Part of a small language model's weights: 10 heads of 32 (5 for keys and values), 901M tokens.
Each number is 200 + 40 x the weight over its row's rms, rounded and kept within 0 to 999. Layers, rows and columns count from 0. The size before them is the row's rms in percent of the matrix's.

# gate: layer 5 MLP gate, 1088x320, rms 0.254, rows 950-975, columns 80-119
# up: layer 5 MLP up, 1088x320, rms 0.266, rows 950-974, columns 80-119
# down: layer 5 MLP down (transposed), 1088x320, rms 0.108, rows 950-974, columns 80-119
gate950,103,183,250,234,327,194,242,252,184,217,203,142,213,184,181,106,168,202,184,192,182,250,164,179,190,236,193,206,198,152,235,286,165,206,178,267,239,223,125,193,164
up950,104,266,103,153,245,205,244,256,162,176,250,242,203,235,182,172,242,234,233,215,227,268,146,225,182,246,123,200,178,188,166,183,273,146,211,183,237,193,190,178,228
down950,104,224,119,192,267,159,141,223,210,171,234,198,244,270,213,234,200,166,195,156,174,231,204,160,159,198,171,226,203,228,258,223,169,141,211,145,252,217,172,181,222
gate951,102,184,197,266,208,201,231,159,127,73,224,143,236,223,296,241,310,181,154,223,224,165,168,200,149,138,197,183,221,205,253,195,199,285,198,165,233,212,208,239,215
up951,100,233,213,246,232,78,153,232,158,160,215,163,217,181,274,249,191,181,245,142,265,228,144,186,196,131,208,227,182,145,221,164,146,231,223,168,136,181,134,194,189
down951,099,175,110,150,205,206,211,237,132,235,148,171,151,207,234,196,184,160,216,256,188,239,275,231,233,217,218,226,226,250,191,237,236,165,212,236,229,182,276,207,223
gate952,098,204,214,189,233,229,205,247,224,247,139,210,160,185,169,207,227,226,185,204,238,240,184,214,189,237,248,158,196,237,147,228,182,236,217,199,202,193,216,247,208
up952,095,208,225,159,79,229,140,182,146,247,103,224,245,207,163,184,215,245,155,129,188,218,247,213,166,243,187,230,225,218,204,117,148,262,216,213,170,118,263,224,215
down952,093,192,176,174,207,124,171,215,193,190,215,247,135,163,142,102,222,177,164,218,185,202,201,255,197,237,191,199,122,285,219,155,175,154,210,229,138,225,238,185,104
gate953,098,161,182,188,140,181,228,199,254,209,153,225,227,170,157,152,178,219,113,158,174,225,263,281,154,220,214,169,184,222,97,168,156,226,172,139,144,160,214,273,165
up953,104,221,254,305,195,246,191,206,167,153,263,187,187,211,239,121,165,237,231,344,224,217,163,164,189,190,273,153,205,300,226,249,312,230,263,247,192,158,164,199,277
down953,102,254,253,258,117,186,235,226,194,206,237,203,148,230,260,196,209,233,266,171,168,200,217,197,212,225,223,205,292,215,250,149,193,273,224,147,208,94,201,144,241
gate954,105,160,194,208,238,156,233,141,169,136,189,80,215,186,258,153,244,254,200,197,215,168,191,185,169,232,176,191,240,188,159,154,177,201,176,232,249,201,189,200,248
up954,108,200,191,120,158,240,148,189,246,232,291,194,225,158,133,258,193,228,157,164,215,145,193,135,176,220,166,219,170,279,208,168,225,197,183,198,136,155,244,176,239
down954,109,159,177,253,240,155,237,176,263,254,190,197,250,195,181,215,131,170,190,144,193,144,242,213,182,217,183,182,246,280,171,183,132,158,185,202,225,206,193,183,235
gate955,109,214,97,254,281,243,179,240,210,206,194,286,169,159,224,201,234,194,142,185,212,179,178,227,215,232,162,222,236,187,234,204,136,178,92,153,195,245,222,254,202
up955,107,203,271,262,198,255,266,201,154,192,208,193,178,165,200,264,226,222,270,139,167,221,111,260,170,182,153,247,176,185,187,239,220,170,126,162,148,253,165,210,200
down955,106,107,293,235,210,281,194,171,240,164,221,191,167,218,239,207,185,225,224,212,180,292,179,228,140,212,274,165,223,253,223,162,198,208,180,239,177,281,221,209,221
gate956,100,192,202,216,186,222,302,175,207,222,207,223,216,217,188,188,144,222,229,193,276,245,198,213,128,264,141,277,220,232,168,189,209,148,179,195,215,262,183,229,203
up956,096,249,155,240,238,219,245,193,151,152,250,225,140,141,191,203,243,189,192,235,168,232,217,240,152,255,146,226,145,271,221,249,186,213,232,177,184,202,306,240,199
down956,096,195,251,191,161,214,181,209,224,219,194,125,237,134,323,162,196,163,262,265,158,175,182,145,194,222,143,202,177,219,266,120,203,191,180,221,259,162,164,197,158
gate957,102,221,193,177,244,194,149,164,188,210,201,238,245,165,221,196,136,159,207,171,209,262,194,174,212,169,161,190,216,191,254,206,181,270,208,176,214,267,144,197,247
up957,102,220,176,251,179,249,242,201,203,243,257,181,150,210,228,266,154,211,162,206,253,263,197,142,176,159,236,195,205,205,180,181,206,187,183,184,248,233,251,230,228
down957,097,194,241,206,116,258,201,280,197,131,197,264,207,196,213,240,239,241,180,151,221,253,230,210,132,167,199,222,178,161,195,170,165,242,145,189,261,162,231,222,163
gate958,095,184,187,169,202,253,173,248,290,207,189,231,241,213,265,240,195,205,184,235,222,161,157,226,180,266,195,204,211,240,157,142,169,176,155,194,234,266,238,214,273
up958,095,87,203,185,184,203,215,209,157,145,241,203,178,196,181,300,173,159,201,229,256,239,179,188,168,211,134,173,202,159,175,299,226,272,185,155,142,218,192,230,228
down958,097,251,268,203,158,272,187,192,224,187,258,148,142,129,128,172,228,219,224,148,184,155,270,238,268,156,247,283,167,136,256,226,192,230,114,240,243,194,238,221,168
gate959,098,175,245,229,131,208,173,140,189,261,294,166,213,178,239,241,202,247,205,192,198,254,199,177,167,218,226,171,269,198,243,160,229,170,227,197,281,128,210,226,209
up959,100,176,159,209,225,282,223,188,167,185,159,158,184,164,182,119,154,101,185,169,160,144,159,183,206,200,186,145,155,142,253,150,116,131,252,128,185,252,178,210,193
down959,102,196,162,203,198,153,197,250,238,165,128,209,206,236,150,102,204,170,240,146,186,161,239,149,225,157,245,157,189,184,211,225,110,226,224,233,192,163,221,186,289
gate960,096,177,178,231,145,186,235,269,192,187,252,191,164,253,186,164,232,245,208,223,173,102,226,251,242,199,194,187,232,198,196,194,181,239,185,164,175,161,159,257,230
up960,106,192,205,140,220,247,218,250,236,183,253,178,161,196,146,167,205,185,230,197,250,189,167,196,224,191,210,178,210,183,236,231,151,230,151,205,177,186,224,219,197
down960,108,206,198,160,199,137,197,116,220,209,164,201,195,184,219,230,185,209,244,195,89,182,183,198,209,241,199,234,214,101,245,156,262,218,198,215,207,133,186,190,206
gate961,103,247,197,194,175,175,118,255,227,146,263,177,198,239,193,212,213,191,258,184,185,185,191,276,237,256,227,192,225,141,200,181,196,170,158,212,221,117,161,183,241
up961,107,188,165,149,186,194,240,148,125,193,83,156,197,215,151,239,235,188,199,127,214,184,259,247,193,202,215,256,149,195,288,230,193,210,215,194,180,225,247,181,236
down961,107,197,268,146,132,136,248,267,261,256,195,228,198,211,213,222,174,165,168,210,190,182,212,185,241,260,213,226,210,191,149,238,227,174,171,289,192,237,210,156,153
gate962,102,172,208,193,223,225,200,179,149,203,187,196,191,195,193,235,252,177,171,196,117,218,292,208,142,170,213,227,193,209,197,172,168,204,140,236,224,232,180,219,185
up962,094,183,159,198,257,178,210,189,172,194,192,186,200,223,227,206,226,181,140,212,173,160,187,163,251,160,221,174,210,185,181,225,184,134,192,222,178,243,183,250,150
down962,097,201,201,128,223,170,225,182,213,213,148,171,205,139,151,219,148,193,136,197,196,259,156,180,195,185,250,137,256,234,133,190,229,199,198,295,264,222,151,204,253
gate963,097,175,250,119,182,122,148,225,222,214,153,161,144,268,234,223,170,134,174,272,212,199,268,263,201,250,208,200,181,217,159,150,156,239,266,185,189,228,181,142,246
up963,101,150,171,137,196,193,179,258,172,174,198,231,183,162,194,217,176,189,240,229,208,215,218,303,183,223,239,219,178,222,256,265,256,214,224,196,191,288,215,179,258
down963,103,184,267,131,220,202,211,196,204,211,122,188,322,192,218,188,256,244,236,243,145,203,220,259,218,196,202,167,239,192,248,203,270,191,223,217,177,187,240,138,259
gate964,102,193,171,119,162,190,162,231,211,282,222,155,215,129,218,175,184,193,265,195,201,200,148,267,209,206,186,219,214,275,230,275,164,259,218,241,212,182,213,221,163
up964,112,179,167,121,233,154,129,228,186,151,196,211,223,231,180,200,237,211,186,170,148,175,254,265,240,209,228,215,182,234,132,195,202,203,237,194,240,208,165,184,193
down964,109,237,159,201,261,162,247,181,226,214,198,175,190,258,240,206,182,168,198,209,145,224,248,201,207,200,202,170,138,170,223,200,241,251,141,164,217,199,87,228,187
gate965,104,162,166,223,190,147,240,298,188,139,120,229,173,144,193,222,193,180,156,183,237,227,242,192,157,169,147,133,151,262,261,300,279,263,263,266,229,197,203,205,257
up965,094,258,166,240,217,253,158,156,145,179,294,228,226,193,248,230,206,224,164,212,142,224,134,203,244,218,227,256,178,82,165,236,91,207,183,145,246,159,174,176,173
down965,097,164,229,145,192,194,224,144,276,225,196,199,229,197,209,162,202,199,225,134,132,216,206,219,146,197,253,227,171,216,244,79,162,179,186,185,159,251,227,212,165
gate966,101,174,181,256,169,203,170,191,189,246,174,246,127,187,289,174,181,215,116,191,151,218,254,192,228,282,188,181,162,221,202,275,229,204,218,186,197,232,131,210,224
up966,098,133,253,207,209,283,199,233,218,252,160,188,139,161,252,198,189,179,192,200,188,200,178,229,215,115,237,239,245,103,172,156,160,122,217,196,233,205,167,229,211
down966,102,246,172,158,224,234,210,269,210,222,239,190,196,178,208,159,237,180,182,131,229,210,181,235,156,222,145,244,126,256,209,152,197,188,196,187,208,188,226,207,287
gate967,103,233,238,198,125,191,252,207,209,216,197,273,222,126,152,188,220,197,289,246,254,203,269,183,211,200,122,224,246,197,251,138,215,225,252,211,177,268,191,200,214
up967,104,243,265,206,212,237,155,195,185,180,158,207,156,168,131,138,186,189,214,171,212,191,166,183,251,213,204,205,206,215,252,171,168,224,210,155,137,298,283,281,172
down967,098,289,162,201,202,174,214,269,202,240,208,170,216,169,213,116,179,169,128,203,155,187,135,201,175,206,210,176,171,140,170,350,250,173,206,215,236,209,141,171,229
gate968,096,233,191,165,204,225,217,298,155,197,203,182,214,275,261,206,191,194,159,122,239,161,174,212,235,173,184,261,119,258,211,213,284,223,189,149,186,205,182,177,195
up968,101,200,199,187,170,168,158,104,157,195,199,191,135,213,85,225,129,206,227,303,228,226,295,241,158,216,222,236,180,146,210,230,264,211,266,186,151,201,197,142,211
down968,099,155,208,214,176,189,164,171,199,245,235,218,152,178,207,174,230,234,183,221,248,257,150,214,243,215,243,151,179,233,200,124,216,214,249,215,193,156,189,117,251
gate969,101,229,175,265,201,186,190,232,298,264,194,186,187,255,85,207,151,159,243,181,155,206,188,200,171,177,193,247,204,151,211,182,158,259,261,229,174,188,213,184,227
up969,103,218,253,196,255,130,212,227,149,148,173,158,195,149,222,173,257,245,155,213,225,190,164,230,208,235,123,183,246,167,241,200,187,265,135,182,227,216,230,199,237
down969,104,241,221,215,235,213,224,160,183,268,230,210,188,151,179,199,165,201,222,226,178,211,179,147,247,255,141,185,286,255,171,234,225,280,214,224,216,187,187,157,235
gate970,099,170,183,174,170,139,231,176,194,273,145,149,232,243,220,162,267,191,236,141,223,189,212,202,202,244,213,180,179,268,237,251,176,281,115,255,251,244,144,217,261
up970,100,215,233,211,219,106,234,204,182,139,162,205,209,147,244,207,236,192,214,179,149,226,272,233,211,131,201,236,143,205,203,260,212,193,197,193,242,180,130,199,150
down970,101,282,184,196,210,213,214,225,138,182,247,252,254,193,144,235,217,154,221,147,167,199,226,178,182,154,253,250,185,193,149,219,162,221,197,223,264,249,184,177,183
gate971,101,212,196,240,231,219,129,244,107,204,198,127,223,187,266,198,192,203,182,241,196,282,193,220,153,196,232,133,210,191,258,209,164,205,237,206,174,134,177,204,146
up971,107,271,208,145,185,204,197,188,199,224,191,175,114,98,89,161,132,230,222,209,147,207,230,193,218,198,248,263,190,185,127,233,208,157,206,124,220,259,191,174,190
down971,105,201,215,146,245,167,257,206,197,190,178,188,223,203,185,234,215,278,221,244,202,217,221,190,221,190,173,151,234,268,141,265,148,183,227,168,226,306,192,220,163
gate972,099,214,247,275,227,175,196,112,240,218,207,200,245,200,172,190,189,243,166,176,225,161,280,195,209,208,190,233,150,253,195,247,218,166,188,190,150,205,164,211,200
up972,106,143,169,249,196,97,104,161,171,184,299,187,227,218,188,241,199,199,208,219,259,213,189,179,178,230,151,193,208,196,188,207,165,195,144,146,183,253,199,225,131
down972,108,165,207,155,186,108,98,237,214,207,227,162,215,228,226,196,151,165,251,222,236,210,221,220,178,228,150,181,228,236,168,183,173,218,177,199,250,209,180,165,232
gate973,101,145,152,257,252,252,236,212,194,258,190,153,228,205,225,273,198,172,211,183,191,256,229,242,220,205,217,153,161,198,159,124,174,133,290,211,268,232,212,243,224
up973,106,166,162,135,194,246,114,153,198,227,186,241,215,222,225,123,201,193,261,197,172,234,229,215,232,177,232,202,230,190,162,178,159,184,223,195,203,226,219,253,224
down973,105,210,209,197,182,241,155,167,136,197,208,194,209,251,207,154,321,214,178,176,99,194,216,211,246,235,204,187,225,198,129,130,198,170,255,235,192,265,217,188,136
gate974,100,176,248,199,181,179,157,176,197,177,208,289,257,270,259,142,221,203,170,147,209,233,170,182,254,248,210,207,212,193,175,216,230,245,150,136,203,183,191,78,259
up974,096,174,155,262,199,175,315,224,273,236,148,281,266,154,224,153,200,163,195,107,220,247,160,172,230,207,121,233,255,168,290,193,127,151,206,185,228,186,129,150,153
down974,095,219,204,231,245,223,275,216,282,209,212,243,120,279,227,257,171,196,188,140,125,179,182,161,167,160,175,267,273,228,215,180,192,252,251,220,267,157,220,213,151
gate975,105,172,224,205,187,285,221,184,243,197,249,171,201,164,215,197,215,200,245,190,192,112,151,153,203,259,226,198,172,235,276,230,221,204,180,167,184,185,173,179,239